Weights of a small transformer language model: 13 layers, a variant of Muon for these matrices.
Each number is 200 + 30 x the weight over its row's rms, rounded and kept within 0 to 999. Layers, rows and columns count from 0. The size before them is the row's rms in percent of the matrix's.

# o: layer 4 attention output (transposed), 384x384, rms 0.0498, rows 24-59, columns 192-287
# v: layer 4 attention value, 384x384, rms 0.055, rows 25-60, columns 192-287
o24,103,260,242,181,219,170,229,167,192,194,191,208,219,185,233,187,238,211,198,176,140,179,227,244,165,176,207,146,226,177,216,227,156,191,212,168,244,151,248,240,173,183,220,228,174,194,158,208,185,153,144,218,208,177,199,242,205,149,211,248,165,208,193,166,182,216,199,195,203,228,183,182,192,205,184,186,217,222,188,194,201,136,116,226,206,186,230,194,262,167,197,208,204,256,190,210,202
v25,107,188,170,170,193,189,234,195,199,212,149,198,169,181,203,208,235,184,183,183,180,157,211,163,200,167,243,187,170,199,201,160,161,246,238,172,213,195,192,214,139,227,192,165,154,245,243,190,145,176,259,154,172,154,205,195,185,213,157,236,240,217,218,238,146,211,204,246,214,217,146,204,184,192,212,220,221,224,232,181,194,151,218,223,208,241,238,232,212,228,217,219,154,243,248,206,208
o25,107,237,252,208,161,184,196,170,191,226,190,168,174,140,184,211,153,200,239,217,228,203,120,221,181,197,250,217,202,226,178,193,178,201,143,202,232,201,172,204,214,233,199,183,179,206,237,209,140,152,205,193,168,230,189,184,200,251,174,188,277,245,197,198,251,216,204,224,232,189,200,174,181,202,209,201,226,196,242,220,188,199,213,211,201,214,197,171,216,176,228,182,222,226,203,184,156
v26,114,202,186,218,250,248,193,128,195,197,206,208,162,167,194,168,159,237,185,243,176,185,170,174,192,155,178,165,220,211,183,210,168,155,218,193,191,205,176,197,212,199,223,205,187,175,161,216,174,185,230,191,185,208,187,214,182,227,239,138,220,212,210,165,196,177,216,180,235,215,216,201,223,204,214,173,159,233,225,188,180,182,222,174,176,252,205,200,215,211,219,243,222,223,217,211,197
o26,111,206,182,261,231,251,169,250,227,178,196,153,167,176,219,207,228,219,156,223,168,175,188,208,182,109,198,163,220,219,193,205,243,165,224,183,231,178,186,207,191,156,211,222,252,252,204,226,222,166,215,246,173,208,247,196,222,263,199,180,225,196,142,176,174,180,189,207,178,179,222,176,260,205,224,152,179,197,227,238,221,235,195,172,218,211,164,148,201,148,247,256,229,210,204,200,194
v27,104,182,227,207,195,146,205,179,164,208,149,226,165,153,215,208,154,170,231,178,136,213,198,141,220,239,155,210,196,277,267,168,217,194,183,183,194,207,223,192,134,196,190,186,191,234,184,237,197,208,225,210,230,201,231,147,205,260,205,168,133,193,210,137,264,189,174,235,256,224,188,147,215,205,208,259,180,178,241,253,168,209,216,181,146,226,220,174,215,218,188,194,213,200,191,201,176
o27,107,237,241,215,188,203,205,179,231,165,205,222,172,140,216,173,189,176,208,219,187,217,221,222,184,246,187,206,179,185,162,208,180,251,233,231,182,188,204,181,179,188,150,145,206,206,255,193,220,180,232,185,192,263,194,156,153,188,181,219,194,125,236,240,177,178,157,136,187,190,230,199,211,218,199,188,187,191,234,248,205,217,190,139,185,250,135,180,224,233,257,204,214,201,183,195,213
v28,111,197,215,207,225,173,193,227,198,207,140,189,176,219,175,137,184,176,192,177,156,206,226,236,232,182,202,242,184,233,221,245,151,238,216,153,228,204,193,202,171,142,208,218,195,220,199,250,189,191,220,231,196,214,210,192,167,212,195,151,222,213,156,221,193,236,207,205,196,150,186,212,258,207,198,229,200,194,179,242,173,241,220,235,212,199,205,222,194,253,201,170,189,182,233,235,136
o28,111,169,222,207,162,210,167,227,248,174,238,187,223,157,206,160,160,205,185,188,160,165,118,182,200,190,200,207,187,189,212,196,193,211,198,177,212,161,228,181,174,172,174,245,174,196,224,174,210,196,187,192,223,233,215,222,174,193,233,200,190,176,169,181,239,181,124,236,203,210,237,224,209,195,185,215,173,169,248,231,166,228,190,157,209,178,186,220,185,204,184,209,171,195,192,210,234
v29,096,225,201,206,199,241,184,242,192,168,199,196,204,197,199,169,207,223,181,178,197,167,203,194,212,174,188,203,222,162,190,175,142,181,174,221,163,229,274,206,177,183,148,202,209,246,187,197,206,194,204,208,206,213,197,180,194,217,165,188,200,208,162,271,176,218,169,169,214,146,194,185,199,219,193,188,199,171,242,174,185,228,179,183,191,220,195,136,200,245,229,236,236,146,223,249,203
o29,095,198,192,190,216,143,188,161,186,212,133,251,175,238,236,142,191,143,177,182,193,190,178,264,168,239,165,210,170,186,192,244,150,143,255,199,231,148,228,200,189,248,155,190,216,199,174,221,198,118,210,258,190,212,206,237,246,205,185,214,211,214,214,232,186,247,207,226,189,193,216,235,173,238,219,179,183,197,194,193,202,193,190,223,179,230,181,241,216,198,241,176,219,229,152,170,245
v30,104,217,192,186,244,241,191,221,219,201,216,219,217,237,222,257,214,175,218,183,200,203,226,231,244,181,214,180,165,208,229,212,154,246,200,209,188,181,168,214,211,219,165,183,254,139,172,227,200,211,202,192,260,209,175,204,285,160,233,196,161,194,179,208,170,194,238,250,214,128,229,176,187,233,189,218,222,198,205,172,227,148,185,138,192,182,199,254,191,203,158,227,260,155,138,201,171
o30,100,212,218,146,188,274,215,170,183,243,191,192,228,179,176,254,200,208,205,213,221,148,198,189,252,240,236,217,206,226,248,203,207,220,161,191,181,215,189,190,153,217,153,150,198,212,147,183,175,264,210,165,201,253,175,227,187,149,187,216,139,137,201,220,289,191,222,273,183,136,211,208,195,206,179,188,199,202,198,220,244,223,189,218,275,127,164,194,164,258,234,185,207,171,221,228,192
v31,105,191,213,214,188,189,187,153,205,197,161,193,178,203,206,173,206,202,241,174,230,213,177,171,232,158,230,214,207,234,195,225,194,128,205,150,142,239,235,179,186,206,219,229,174,206,211,210,202,253,211,200,193,185,151,164,143,182,203,156,225,191,192,211,237,185,199,228,152,165,195,171,222,196,159,234,182,187,198,192,227,202,193,215,234,209,224,195,217,238,186,182,182,171,171,234,238
o31,098,200,246,159,184,204,203,188,167,198,212,198,219,208,198,235,177,208,204,197,193,198,176,209,190,173,229,189,229,249,150,256,168,231,132,206,169,215,217,209,200,136,182,189,155,205,227,258,194,281,198,136,175,222,140,189,209,194,184,198,275,219,183,275,211,241,158,232,167,173,219,206,192,193,155,180,189,129,230,210,268,191,168,216,193,201,275,208,176,217,194,184,211,188,212,217,189
v32,105,198,207,225,206,193,228,192,156,179,235,219,210,156,177,133,226,163,185,206,177,170,234,160,180,261,217,233,220,175,153,125,170,167,211,204,215,148,225,223,205,198,194,199,233,234,173,196,243,150,191,190,183,178,185,194,216,167,213,172,187,129,167,207,201,239,209,207,251,150,211,232,204,162,250,151,229,233,206,170,227,239,166,223,170,226,198,156,131,198,194,184,161,165,209,165,178
o32,110,205,170,203,193,218,178,174,205,214,229,245,219,166,157,196,209,178,197,224,256,189,230,198,158,220,202,275,217,225,186,112,186,174,197,197,234,117,177,201,195,159,161,203,213,175,202,209,287,177,190,184,222,157,163,199,192,152,187,174,177,197,176,217,160,196,155,181,253,184,191,217,154,233,166,185,161,153,211,207,186,208,194,174,204,220,210,214,256,192,208,184,214,197,258,180,167
v33,109,173,198,188,207,171,166,160,247,183,209,231,160,218,206,210,212,178,164,203,169,211,197,175,241,198,182,200,181,211,190,218,202,203,214,200,148,190,141,159,214,153,179,222,220,180,190,240,242,229,246,181,169,230,254,177,186,163,203,210,229,155,191,191,212,160,219,202,238,182,220,163,184,205,180,190,234,223,177,188,224,215,198,164,227,281,173,171,217,215,238,186,195,206,149,218,217
o33,105,125,241,189,184,169,229,190,209,273,209,217,182,245,217,241,191,179,208,180,237,241,225,166,173,206,248,201,199,217,208,222,195,194,181,178,206,188,145,136,212,239,191,306,216,143,149,241,221,213,241,181,189,217,213,235,237,137,188,178,280,202,154,205,180,162,232,164,200,165,192,181,230,174,198,154,202,200,192,240,253,224,178,173,170,199,228,185,138,172,237,200,181,205,226,236,219
v34,102,209,221,175,175,207,184,223,164,203,212,177,170,193,147,107,197,230,209,229,168,221,212,185,222,195,177,212,198,217,200,179,209,220,183,190,164,208,190,199,180,202,150,141,174,289,219,200,201,181,185,176,255,202,176,202,155,178,215,193,213,169,225,203,226,232,205,187,230,202,256,170,215,153,228,195,206,175,244,214,182,200,223,228,215,210,202,251,214,181,226,216,195,238,234,214,200
o34,099,212,184,165,236,216,233,243,202,190,248,227,232,205,202,285,215,217,152,196,205,213,207,179,225,157,231,198,153,142,220,199,252,166,171,260,218,192,185,245,196,161,138,173,225,234,216,244,203,192,229,145,194,229,197,203,208,196,194,198,223,221,166,192,206,213,216,203,203,168,179,252,187,214,204,197,229,206,207,181,192,207,235,247,153,216,216,200,252,226,193,205,180,199,172,195,191
v35,110,176,234,226,186,215,233,232,162,248,220,190,182,207,211,219,226,179,205,180,139,192,210,233,232,193,233,257,237,276,193,179,157,228,236,122,223,191,214,193,207,266,182,213,218,174,184,197,210,197,209,183,169,222,178,255,297,146,201,201,221,191,153,190,159,192,204,182,196,158,193,231,180,212,267,221,182,241,190,198,253,177,184,175,200,253,142,203,233,180,190,252,219,208,167,180,207
o35,108,277,195,222,212,233,215,188,206,188,153,231,177,188,167,250,229,221,230,149,140,186,185,181,226,213,132,258,212,186,146,140,194,233,212,233,167,169,201,163,212,237,177,170,159,203,168,212,187,214,207,239,203,216,183,251,251,172,249,208,228,152,185,231,174,199,180,237,193,229,237,267,182,191,145,199,175,246,220,186,157,199,183,223,178,283,199,220,204,274,198,163,199,205,163,188,169
v36,111,253,187,159,234,172,228,137,189,153,153,245,221,206,180,205,137,144,225,253,152,199,164,223,181,201,223,201,208,267,228,285,161,238,200,208,172,231,191,208,200,176,154,250,165,229,187,239,177,189,170,234,171,174,218,200,225,206,183,224,186,220,218,216,197,202,287,214,192,173,168,179,173,195,166,231,210,232,226,199,226,227,209,236,205,165,201,227,150,180,229,178,220,201,192,230,186
o36,104,201,218,208,225,173,230,166,212,215,207,271,230,157,192,233,206,194,181,244,194,184,175,249,259,203,178,200,204,152,252,206,149,199,218,222,138,186,218,216,215,151,144,210,185,215,168,183,175,195,266,229,200,228,245,205,216,200,186,205,183,223,197,162,239,172,206,282,218,196,231,207,213,249,228,249,209,188,247,263,209,216,174,190,138,146,240,221,186,198,169,205,189,177,174,226,239
v37,107,207,215,203,199,246,194,118,232,203,251,191,231,228,192,237,210,205,182,163,218,235,203,286,171,263,193,191,197,193,92,204,162,166,165,121,194,206,160,203,160,200,220,167,233,183,220,191,230,160,223,181,172,194,228,224,139,223,230,244,213,183,264,200,233,227,155,185,181,209,166,244,194,199,150,233,166,166,221,215,145,168,200,199,187,184,241,210,184,258,174,212,217,198,188,207,152
o37,102,173,206,184,174,177,227,190,211,229,231,203,210,272,201,148,199,182,212,183,206,238,257,209,179,161,182,241,243,235,124,230,213,179,224,192,228,212,175,252,192,211,200,213,209,170,196,269,223,192,178,154,182,192,128,161,218,206,169,192,148,196,236,235,186,234,180,174,215,217,203,262,199,173,137,197,167,152,187,161,183,256,215,179,132,180,217,191,153,182,172,210,158,182,239,227,192
v38,103,220,169,215,198,225,206,187,192,166,220,224,183,205,219,194,165,226,206,177,190,220,235,215,260,219,194,150,202,229,173,219,160,151,241,248,262,267,180,222,230,211,155,157,210,201,160,209,205,194,149,209,182,218,216,236,200,256,183,247,232,237,201,228,153,186,193,184,240,176,190,186,201,182,221,181,156,183,179,207,140,171,146,165,228,225,203,221,194,180,148,185,255,221,173,155,225
o38,101,238,176,156,200,198,148,229,255,197,190,205,202,208,147,256,235,168,148,209,249,242,241,210,209,222,173,171,223,198,176,212,155,255,159,226,198,201,202,213,244,192,228,210,216,207,230,216,209,173,226,234,208,175,156,200,187,194,248,173,262,227,212,152,277,194,201,227,175,209,176,181,219,217,197,216,234,186,177,144,246,136,169,206,226,180,234,184,190,168,281,218,216,153,209,171,219
v39,104,198,231,258,198,190,214,213,231,187,167,219,193,177,240,212,241,208,175,252,202,234,204,193,202,220,201,200,181,183,166,203,178,177,180,193,183,211,130,169,164,222,230,233,204,158,223,154,237,217,177,207,187,187,188,242,184,150,254,208,206,240,210,211,215,209,220,181,230,168,203,233,244,210,188,195,286,214,191,186,201,265,173,148,214,180,227,213,199,189,193,224,159,249,201,228,188
o39,097,212,229,204,215,249,222,223,224,153,266,217,147,164,209,223,206,227,184,199,185,199,160,208,194,226,211,206,137,231,203,199,182,230,227,182,136,164,212,153,231,204,222,182,249,199,233,178,198,171,189,204,170,165,223,212,211,236,260,211,212,186,219,196,164,228,204,210,142,211,233,226,198,150,194,187,221,223,190,230,217,228,240,224,174,200,225,168,203,204,196,254,166,164,211,210,179
v40,103,158,200,243,231,225,218,164,173,223,230,180,143,174,226,208,196,255,204,200,202,244,229,224,219,173,224,215,211,207,154,242,187,164,174,258,227,203,238,211,252,236,202,158,178,196,201,200,248,266,224,231,231,202,124,219,216,239,209,149,234,202,132,183,168,225,230,185,225,179,180,218,168,237,151,216,191,230,209,207,202,220,172,230,266,254,223,187,178,162,203,200,153,201,193,140,154
o40,103,190,178,216,246,223,191,200,197,277,221,177,198,242,210,213,171,197,190,236,168,199,236,173,212,181,197,141,219,282,174,208,170,190,194,255,181,213,197,234,214,188,184,194,224,193,266,162,177,145,246,193,168,202,179,191,167,228,228,187,215,213,215,149,212,229,218,196,139,206,173,208,237,163,178,156,242,217,191,220,212,198,140,201,259,240,155,167,160,151,185,169,233,187,156,233,187
v41,118,170,175,199,192,208,168,143,214,186,198,192,216,185,208,240,199,216,186,210,225,205,243,221,190,185,155,206,213,261,170,219,230,200,202,155,186,176,164,166,210,205,202,200,178,189,208,222,249,133,208,206,148,162,245,190,220,206,216,177,194,224,218,197,201,236,215,242,229,162,187,190,201,151,218,172,238,169,172,238,177,177,208,231,186,151,250,167,210,172,187,173,215,169,200,207,260
o41,118,208,184,201,176,169,241,150,231,125,242,197,200,159,200,165,250,209,208,187,195,245,215,177,203,139,165,248,189,176,201,219,200,216,215,182,244,226,184,290,249,154,190,181,150,195,254,174,198,203,294,183,183,196,208,235,180,169,193,159,228,222,168,166,213,201,274,195,193,221,161,235,159,204,218,172,286,208,205,266,209,175,170,224,228,158,252,166,184,187,220,132,242,205,250,230,254
v42,103,195,187,227,224,195,192,144,118,165,195,227,204,241,166,251,148,97,153,237,229,228,182,169,184,193,176,175,187,192,155,160,155,181,151,163,215,185,211,161,186,259,210,244,177,195,215,202,185,207,228,224,188,221,204,193,279,168,218,227,154,214,238,193,169,215,205,217,198,250,217,217,139,173,174,122,220,185,176,201,172,234,218,200,152,178,207,227,168,219,208,212,216,196,177,226,230
o42,127,158,176,176,239,234,192,184,170,223,194,221,206,191,175,229,161,164,168,253,205,231,191,221,198,190,205,154,203,173,204,182,243,193,172,207,200,159,193,209,186,217,175,204,252,189,183,225,142,170,185,182,236,200,164,194,223,217,168,238,229,267,276,185,183,148,205,174,158,189,210,192,157,169,194,216,221,253,202,169,194,188,199,244,145,220,184,167,135,179,181,207,195,223,207,213,214
v43,101,178,196,199,206,195,207,216,185,210,198,186,228,151,184,222,226,196,193,217,123,170,224,252,204,193,240,192,225,182,200,184,199,242,220,196,241,219,196,278,216,202,229,152,146,243,222,146,152,210,221,213,187,167,209,183,138,167,196,215,258,175,174,202,247,224,226,183,228,235,216,212,195,168,187,175,247,201,174,185,233,183,260,173,188,185,151,215,200,221,260,228,173,182,199,143,209
o43,099,214,212,202,199,164,257,218,247,149,171,237,204,164,207,202,274,151,226,187,212,152,224,211,235,195,228,212,253,183,234,175,223,204,195,204,184,246,199,222,209,205,213,182,195,201,222,135,228,195,217,185,210,135,218,229,192,241,165,209,226,177,186,217,208,164,221,164,241,208,240,220,185,161,170,301,188,193,197,192,206,236,210,170,204,221,222,266,220,149,208,185,158,237,178,179,199
v44,102,168,192,230,170,238,171,204,189,154,171,179,203,161,199,221,212,211,169,177,200,202,192,194,211,179,217,242,154,176,197,186,220,173,262,221,190,192,196,204,221,197,202,228,217,196,146,243,180,239,248,180,216,190,215,191,149,181,231,228,203,165,261,200,180,175,189,163,212,157,194,210,162,233,197,160,198,201,186,172,231,216,186,166,220,199,231,174,206,205,260,163,211,210,209,212,195
o44,103,222,157,235,215,207,160,198,158,219,230,184,173,193,214,170,201,244,184,183,195,148,172,178,172,147,200,211,176,260,211,189,164,220,228,203,162,230,161,161,189,198,206,214,237,187,180,243,258,236,286,167,172,223,123,173,221,204,178,170,171,172,193,229,180,254,258,193,200,174,211,188,207,256,229,161,238,149,199,193,217,215,202,163,219,216,232,230,188,239,199,215,192,165,170,139,154
v45,102,264,200,186,224,148,178,232,182,176,227,235,228,194,165,193,180,199,205,234,229,180,231,216,202,189,193,192,151,249,210,154,178,147,277,150,195,204,239,200,237,213,204,239,208,143,184,189,175,205,173,214,174,241,214,189,109,237,216,190,143,213,175,211,204,214,245,159,194,175,214,182,169,247,188,219,200,233,168,173,189,170,217,140,193,207,247,195,229,220,183,188,162,188,201,215,171
o45,107,223,242,189,191,159,195,159,202,209,230,184,176,187,237,148,225,166,230,236,251,151,267,200,184,206,233,204,237,182,138,209,179,207,144,124,164,219,210,180,233,185,249,198,165,183,212,174,192,198,231,173,220,193,251,211,222,195,203,228,165,234,187,183,213,220,225,174,160,220,173,157,186,175,207,216,265,210,196,236,195,159,263,232,191,211,173,207,149,190,186,212,207,163,206,195,216
v46,103,148,223,186,190,185,167,223,199,220,256,209,170,233,233,181,213,254,200,229,189,205,196,206,180,244,241,139,220,200,170,165,203,230,191,166,206,238,199,256,258,213,220,157,160,235,236,145,187,194,180,112,200,176,204,205,169,192,252,204,188,194,217,200,238,199,276,142,204,231,220,220,232,241,197,206,215,135,179,209,192,209,195,217,186,178,212,200,163,177,211,123,170,248,212,255,194
o46,109,166,217,198,193,243,195,204,192,179,242,252,182,220,202,172,214,183,236,239,214,202,203,172,190,228,202,176,186,241,199,162,212,204,178,216,197,208,201,193,218,181,156,169,187,223,186,170,189,200,184,132,245,166,226,208,243,191,135,203,163,221,189,214,169,207,199,198,228,194,264,199,185,229,175,199,222,186,248,177,156,218,223,212,227,191,195,230,188,275,214,192,221,237,234,230,173
v47,103,235,175,193,218,216,170,188,220,170,138,205,188,228,182,162,181,199,172,145,224,247,173,228,218,232,240,154,228,198,181,184,169,164,208,264,173,177,205,192,267,200,151,244,180,175,254,164,205,216,235,193,188,217,182,210,196,225,193,152,166,169,250,231,227,192,169,216,215,252,193,189,231,259,223,201,225,250,159,202,212,280,201,218,167,205,258,239,200,179,192,184,212,218,228,167,230
o47,103,208,145,181,213,217,234,179,229,203,135,226,226,216,221,223,228,190,204,207,192,188,224,203,171,199,197,220,231,178,235,183,220,215,210,174,210,153,243,189,227,227,139,235,140,220,174,206,217,190,215,174,295,196,215,223,177,231,228,204,216,191,213,232,157,200,246,230,203,230,229,191,225,195,183,228,206,186,236,216,157,246,170,209,188,144,150,208,207,233,228,169,201,182,165,230,168
v48,103,265,188,175,198,159,154,205,276,216,194,232,169,191,205,228,207,229,164,197,172,188,180,198,208,226,160,187,233,178,179,199,228,203,206,251,212,212,214,230,199,216,175,185,240,209,170,246,184,188,204,170,213,181,232,186,229,172,232,171,189,157,201,189,198,265,150,240,205,222,171,222,190,205,135,193,178,213,215,191,160,228,193,210,199,246,173,228,263,221,173,185,220,212,207,216,141
o48,105,241,209,212,172,209,223,233,195,188,159,218,167,239,231,207,221,192,210,169,191,216,226,169,175,189,202,197,228,207,163,227,176,172,182,236,244,157,208,236,218,199,198,232,220,163,237,160,216,193,232,207,187,141,221,170,178,199,192,164,210,181,262,216,188,256,186,165,175,170,181,256,189,241,215,187,176,205,158,196,191,226,211,143,201,195,262,199,212,193,254,176,184,203,184,207,197
v49,104,203,222,230,186,202,168,194,207,226,257,169,232,144,174,184,157,163,203,165,170,147,245,222,182,187,250,230,174,233,169,150,216,185,196,167,212,244,190,203,158,211,244,240,230,149,227,220,233,231,216,187,200,219,173,232,186,221,210,231,152,178,139,252,218,186,253,174,267,168,240,194,163,178,226,206,184,190,190,203,257,207,152,204,174,220,185,261,191,226,250,196,203,203,232,170,234
o49,106,146,190,162,177,208,190,265,186,250,163,192,201,186,175,183,158,159,112,237,218,180,253,208,204,202,181,250,139,196,232,212,203,190,193,220,172,192,219,138,227,159,193,227,175,196,232,196,221,188,170,209,176,251,217,171,198,156,213,164,176,181,156,201,196,194,258,203,214,206,173,225,194,207,184,217,268,181,235,202,248,183,214,242,192,197,172,196,215,187,233,206,219,206,167,170,185
v50,100,163,198,233,208,155,240,184,236,186,193,206,182,184,214,112,189,269,159,277,209,201,174,193,186,211,197,178,154,196,250,161,191,174,226,225,193,199,229,240,177,216,198,161,194,247,225,202,193,201,202,180,197,191,177,182,184,202,171,175,171,163,244,194,164,237,178,203,224,162,192,222,155,169,183,153,162,186,207,173,163,221,172,198,172,258,153,253,165,128,167,220,208,215,144,238,155
o50,101,212,206,195,203,181,195,251,180,149,224,179,204,208,209,190,167,214,184,187,196,171,219,161,191,241,185,173,248,185,215,194,151,239,222,182,179,169,176,170,209,220,183,257,193,262,188,228,234,171,178,241,135,185,154,186,202,226,202,199,209,184,229,165,191,173,247,184,255,196,162,172,214,166,187,181,181,172,219,164,179,269,170,136,189,199,191,233,174,207,156,205,154,249,167,242,171
v51,103,186,170,199,151,245,148,159,204,158,197,194,163,205,212,179,189,169,213,246,153,190,215,200,168,189,217,207,178,154,206,223,218,194,166,193,218,185,213,244,205,237,201,219,187,143,200,190,208,215,217,237,187,199,184,179,245,221,216,207,199,223,183,204,233,256,245,192,208,160,212,235,175,225,240,232,251,201,186,200,185,242,180,194,213,219,252,217,196,263,192,200,171,215,197,203,159
o51,104,233,191,241,172,197,185,245,193,250,228,227,186,223,190,132,186,170,205,222,120,190,224,208,153,263,229,235,256,211,204,227,163,162,227,158,199,235,241,240,201,177,167,221,168,210,170,187,235,219,204,243,204,163,232,208,250,131,228,213,165,168,168,166,243,169,206,241,193,178,219,228,188,268,161,183,279,213,247,217,188,232,206,226,203,132,195,201,216,223,274,133,154,236,232,216,229
v52,114,222,194,211,212,196,226,239,199,196,218,166,190,153,199,197,232,187,260,194,208,203,192,189,182,182,242,189,159,219,257,194,233,216,237,175,199,190,201,194,231,186,226,241,231,186,186,261,228,184,213,194,169,208,140,161,153,228,214,204,204,193,208,205,187,229,182,283,189,172,219,162,196,185,194,212,190,223,199,174,192,181,157,180,188,200,140,145,192,173,202,210,163,176,182,226,134
o52,114,223,214,244,221,212,149,269,229,214,185,211,173,190,225,232,241,190,238,189,171,179,154,201,230,174,186,176,195,164,169,193,174,212,261,189,214,182,197,169,218,201,204,183,215,148,155,239,191,208,167,204,201,225,223,193,182,131,199,118,212,227,186,193,197,218,155,236,178,154,200,237,222,169,234,222,163,172,250,159,207,182,251,218,190,194,174,175,204,246,158,207,166,224,171,221,208
v53,105,237,207,173,179,205,195,228,201,230,220,213,172,186,222,209,222,174,287,170,179,180,225,197,133,242,166,196,156,201,197,169,215,152,214,224,220,244,166,178,215,204,206,163,154,176,184,159,230,198,173,213,210,196,195,230,202,187,246,155,226,227,199,187,145,169,237,214,202,149,176,184,228,164,255,265,191,181,212,241,207,199,161,169,268,194,203,155,214,147,234,190,207,246,172,191,183
o53,104,192,178,233,169,243,158,168,125,219,224,222,232,192,170,219,146,208,208,169,225,263,216,222,182,171,190,170,233,159,232,246,174,242,231,224,217,214,195,197,200,220,160,142,152,167,202,184,220,259,209,205,197,167,228,162,221,226,182,186,198,191,183,192,148,189,215,232,177,200,185,189,253,194,203,243,182,218,195,185,208,139,182,224,263,223,141,193,205,211,228,197,154,176,204,170,253
v54,109,192,245,213,157,196,173,144,225,188,194,252,174,253,182,217,231,187,232,244,221,205,216,175,192,225,217,169,188,168,133,216,165,197,222,226,224,165,232,178,183,210,163,208,156,231,234,146,226,250,212,199,216,188,197,193,212,181,220,156,182,190,165,189,182,174,168,224,254,170,186,224,210,264,177,194,250,198,199,193,244,214,205,180,191,197,208,203,145,169,245,211,214,163,234,193,225
o54,113,203,186,229,125,210,169,155,173,182,188,200,188,186,150,183,112,250,201,198,192,208,243,165,210,217,227,208,217,220,189,175,187,229,235,235,248,257,200,221,217,223,173,170,221,213,133,169,262,179,195,211,199,115,238,233,212,151,176,217,183,199,219,220,132,191,231,188,202,160,202,241,234,231,222,156,188,205,156,205,168,239,199,176,163,237,212,167,200,111,265,215,208,251,150,147,233
v55,115,153,208,218,199,199,174,179,223,238,193,173,169,203,215,246,203,188,117,238,251,166,182,183,211,189,207,174,178,208,188,212,176,188,177,226,209,168,180,223,249,215,216,191,152,262,182,266,230,226,186,175,241,140,175,190,207,221,185,198,186,251,140,178,209,139,218,180,226,257,213,202,206,190,151,166,221,216,225,297,104,218,225,210,198,203,190,221,183,220,230,196,192,243,231,216,224
o55,106,145,179,185,157,239,180,234,223,211,188,215,190,199,188,230,186,207,123,205,142,209,209,196,226,206,181,147,204,197,178,207,164,186,152,203,223,157,191,204,196,179,209,202,179,193,204,220,151,234,205,229,179,183,213,234,144,231,173,176,176,221,169,209,229,214,190,213,265,175,224,199,209,167,136,201,194,202,167,246,180,174,235,208,246,220,212,229,177,194,200,215,252,203,286,164,160
v56,101,208,210,201,158,205,188,196,234,232,173,197,195,238,216,178,156,219,214,183,139,220,221,207,157,215,228,194,220,210,193,201,158,206,225,188,187,225,249,160,241,200,170,194,217,248,153,241,244,209,201,222,207,155,217,219,206,171,172,170,143,194,194,184,223,175,242,244,212,225,171,193,251,224,181,221,189,168,159,194,226,207,214,182,177,171,286,168,205,204,165,216,233,226,164,226,173
o56,104,191,251,197,179,178,183,212,226,200,215,197,156,220,220,171,142,198,212,215,182,223,234,199,215,222,210,198,186,199,188,174,159,199,182,219,240,147,204,195,241,167,176,201,154,192,231,170,207,250,178,219,222,182,216,196,193,153,232,230,178,170,236,223,236,197,137,220,222,176,148,228,215,192,201,209,149,170,208,178,189,178,197,161,167,140,260,180,167,240,227,193,207,185,188,160,197
v57,102,193,190,203,183,201,199,208,237,205,157,154,188,233,222,202,244,209,208,174,212,205,151,199,201,185,194,199,177,159,196,164,201,266,269,201,241,209,190,191,239,200,219,132,204,203,191,179,207,206,201,223,178,252,182,208,227,200,213,195,195,204,195,151,212,225,166,200,182,170,192,127,169,169,204,153,191,166,234,210,198,152,170,213,224,227,169,156,178,208,212,237,240,177,185,232,190
o57,108,204,217,191,212,144,207,227,171,190,204,227,230,160,201,176,244,197,220,235,163,200,206,186,226,198,206,141,178,271,214,252,156,222,215,160,227,195,192,170,170,197,227,156,200,185,217,212,198,200,207,225,199,223,239,212,221,252,179,200,210,170,164,195,219,205,175,189,164,151,233,156,195,215,222,228,188,247,194,164,208,191,239,185,216,172,165,203,226,212,204,156,215,192,184,255,226
v58,103,228,164,214,167,195,146,247,203,160,141,190,219,166,191,206,193,177,178,180,212,189,188,206,183,202,214,178,176,185,208,220,216,212,158,213,258,199,194,254,230,197,200,180,174,246,198,169,187,159,171,213,154,227,212,166,197,214,271,159,223,175,151,192,209,267,198,210,214,186,235,127,168,260,207,197,184,229,260,223,157,252,99,226,240,269,138,182,198,185,160,230,204,207,164,198,228
o58,100,242,150,222,202,185,187,244,182,132,189,179,194,214,167,165,228,181,187,140,211,203,171,198,175,194,191,186,184,141,150,217,209,214,212,213,219,211,203,206,222,246,194,202,201,173,207,212,213,145,223,199,174,194,151,176,157,241,217,171,238,160,114,204,196,212,226,190,230,217,191,253,178,231,173,153,248,182,221,206,200,236,168,199,223,216,154,186,180,216,252,175,206,156,219,168,237
v59,104,209,172,207,225,166,214,177,176,216,218,203,214,169,181,214,159,90,200,274,239,255,219,276,228,261,240,267,164,125,183,156,181,223,237,202,198,195,184,219,229,145,196,232,233,152,169,198,221,215,210,203,221,165,215,194,206,164,246,182,107,231,183,256,206,173,225,253,215,164,165,187,229,191,221,200,230,165,227,144,214,190,228,185,193,251,218,219,194,194,200,208,220,145,152,225,220
o59,105,250,197,186,196,230,114,210,177,223,203,168,218,182,150,205,185,179,208,210,200,230,224,260,175,227,260,182,190,201,251,151,160,139,204,196,195,243,170,203,227,185,224,205,199,172,191,150,196,206,245,274,179,215,172,135,171,257,210,188,162,165,220,193,219,258,173,212,201,134,185,243,152,191,180,234,258,185,233,185,192,211,225,214,230,155,181,156,176,233,228,172,209,153,175,236,219
v60,102,212,164,289,216,212,165,184,245,165,214,203,202,219,196,123,172,159,206,183,197,208,249,215,185,166,248,166,200,220,216,189,169,142,220,203,163,150,223,188,163,177,203,220,225,245,185,257,272,201,220,203,202,168,264,193,163,169,233,256,177,180,169,154,205,221,191,200,198,222,174,232,170,184,251,210,130,257,203,210,202,202,242,200,199,289,216,261,238,215,210,141,205,229,157,190,196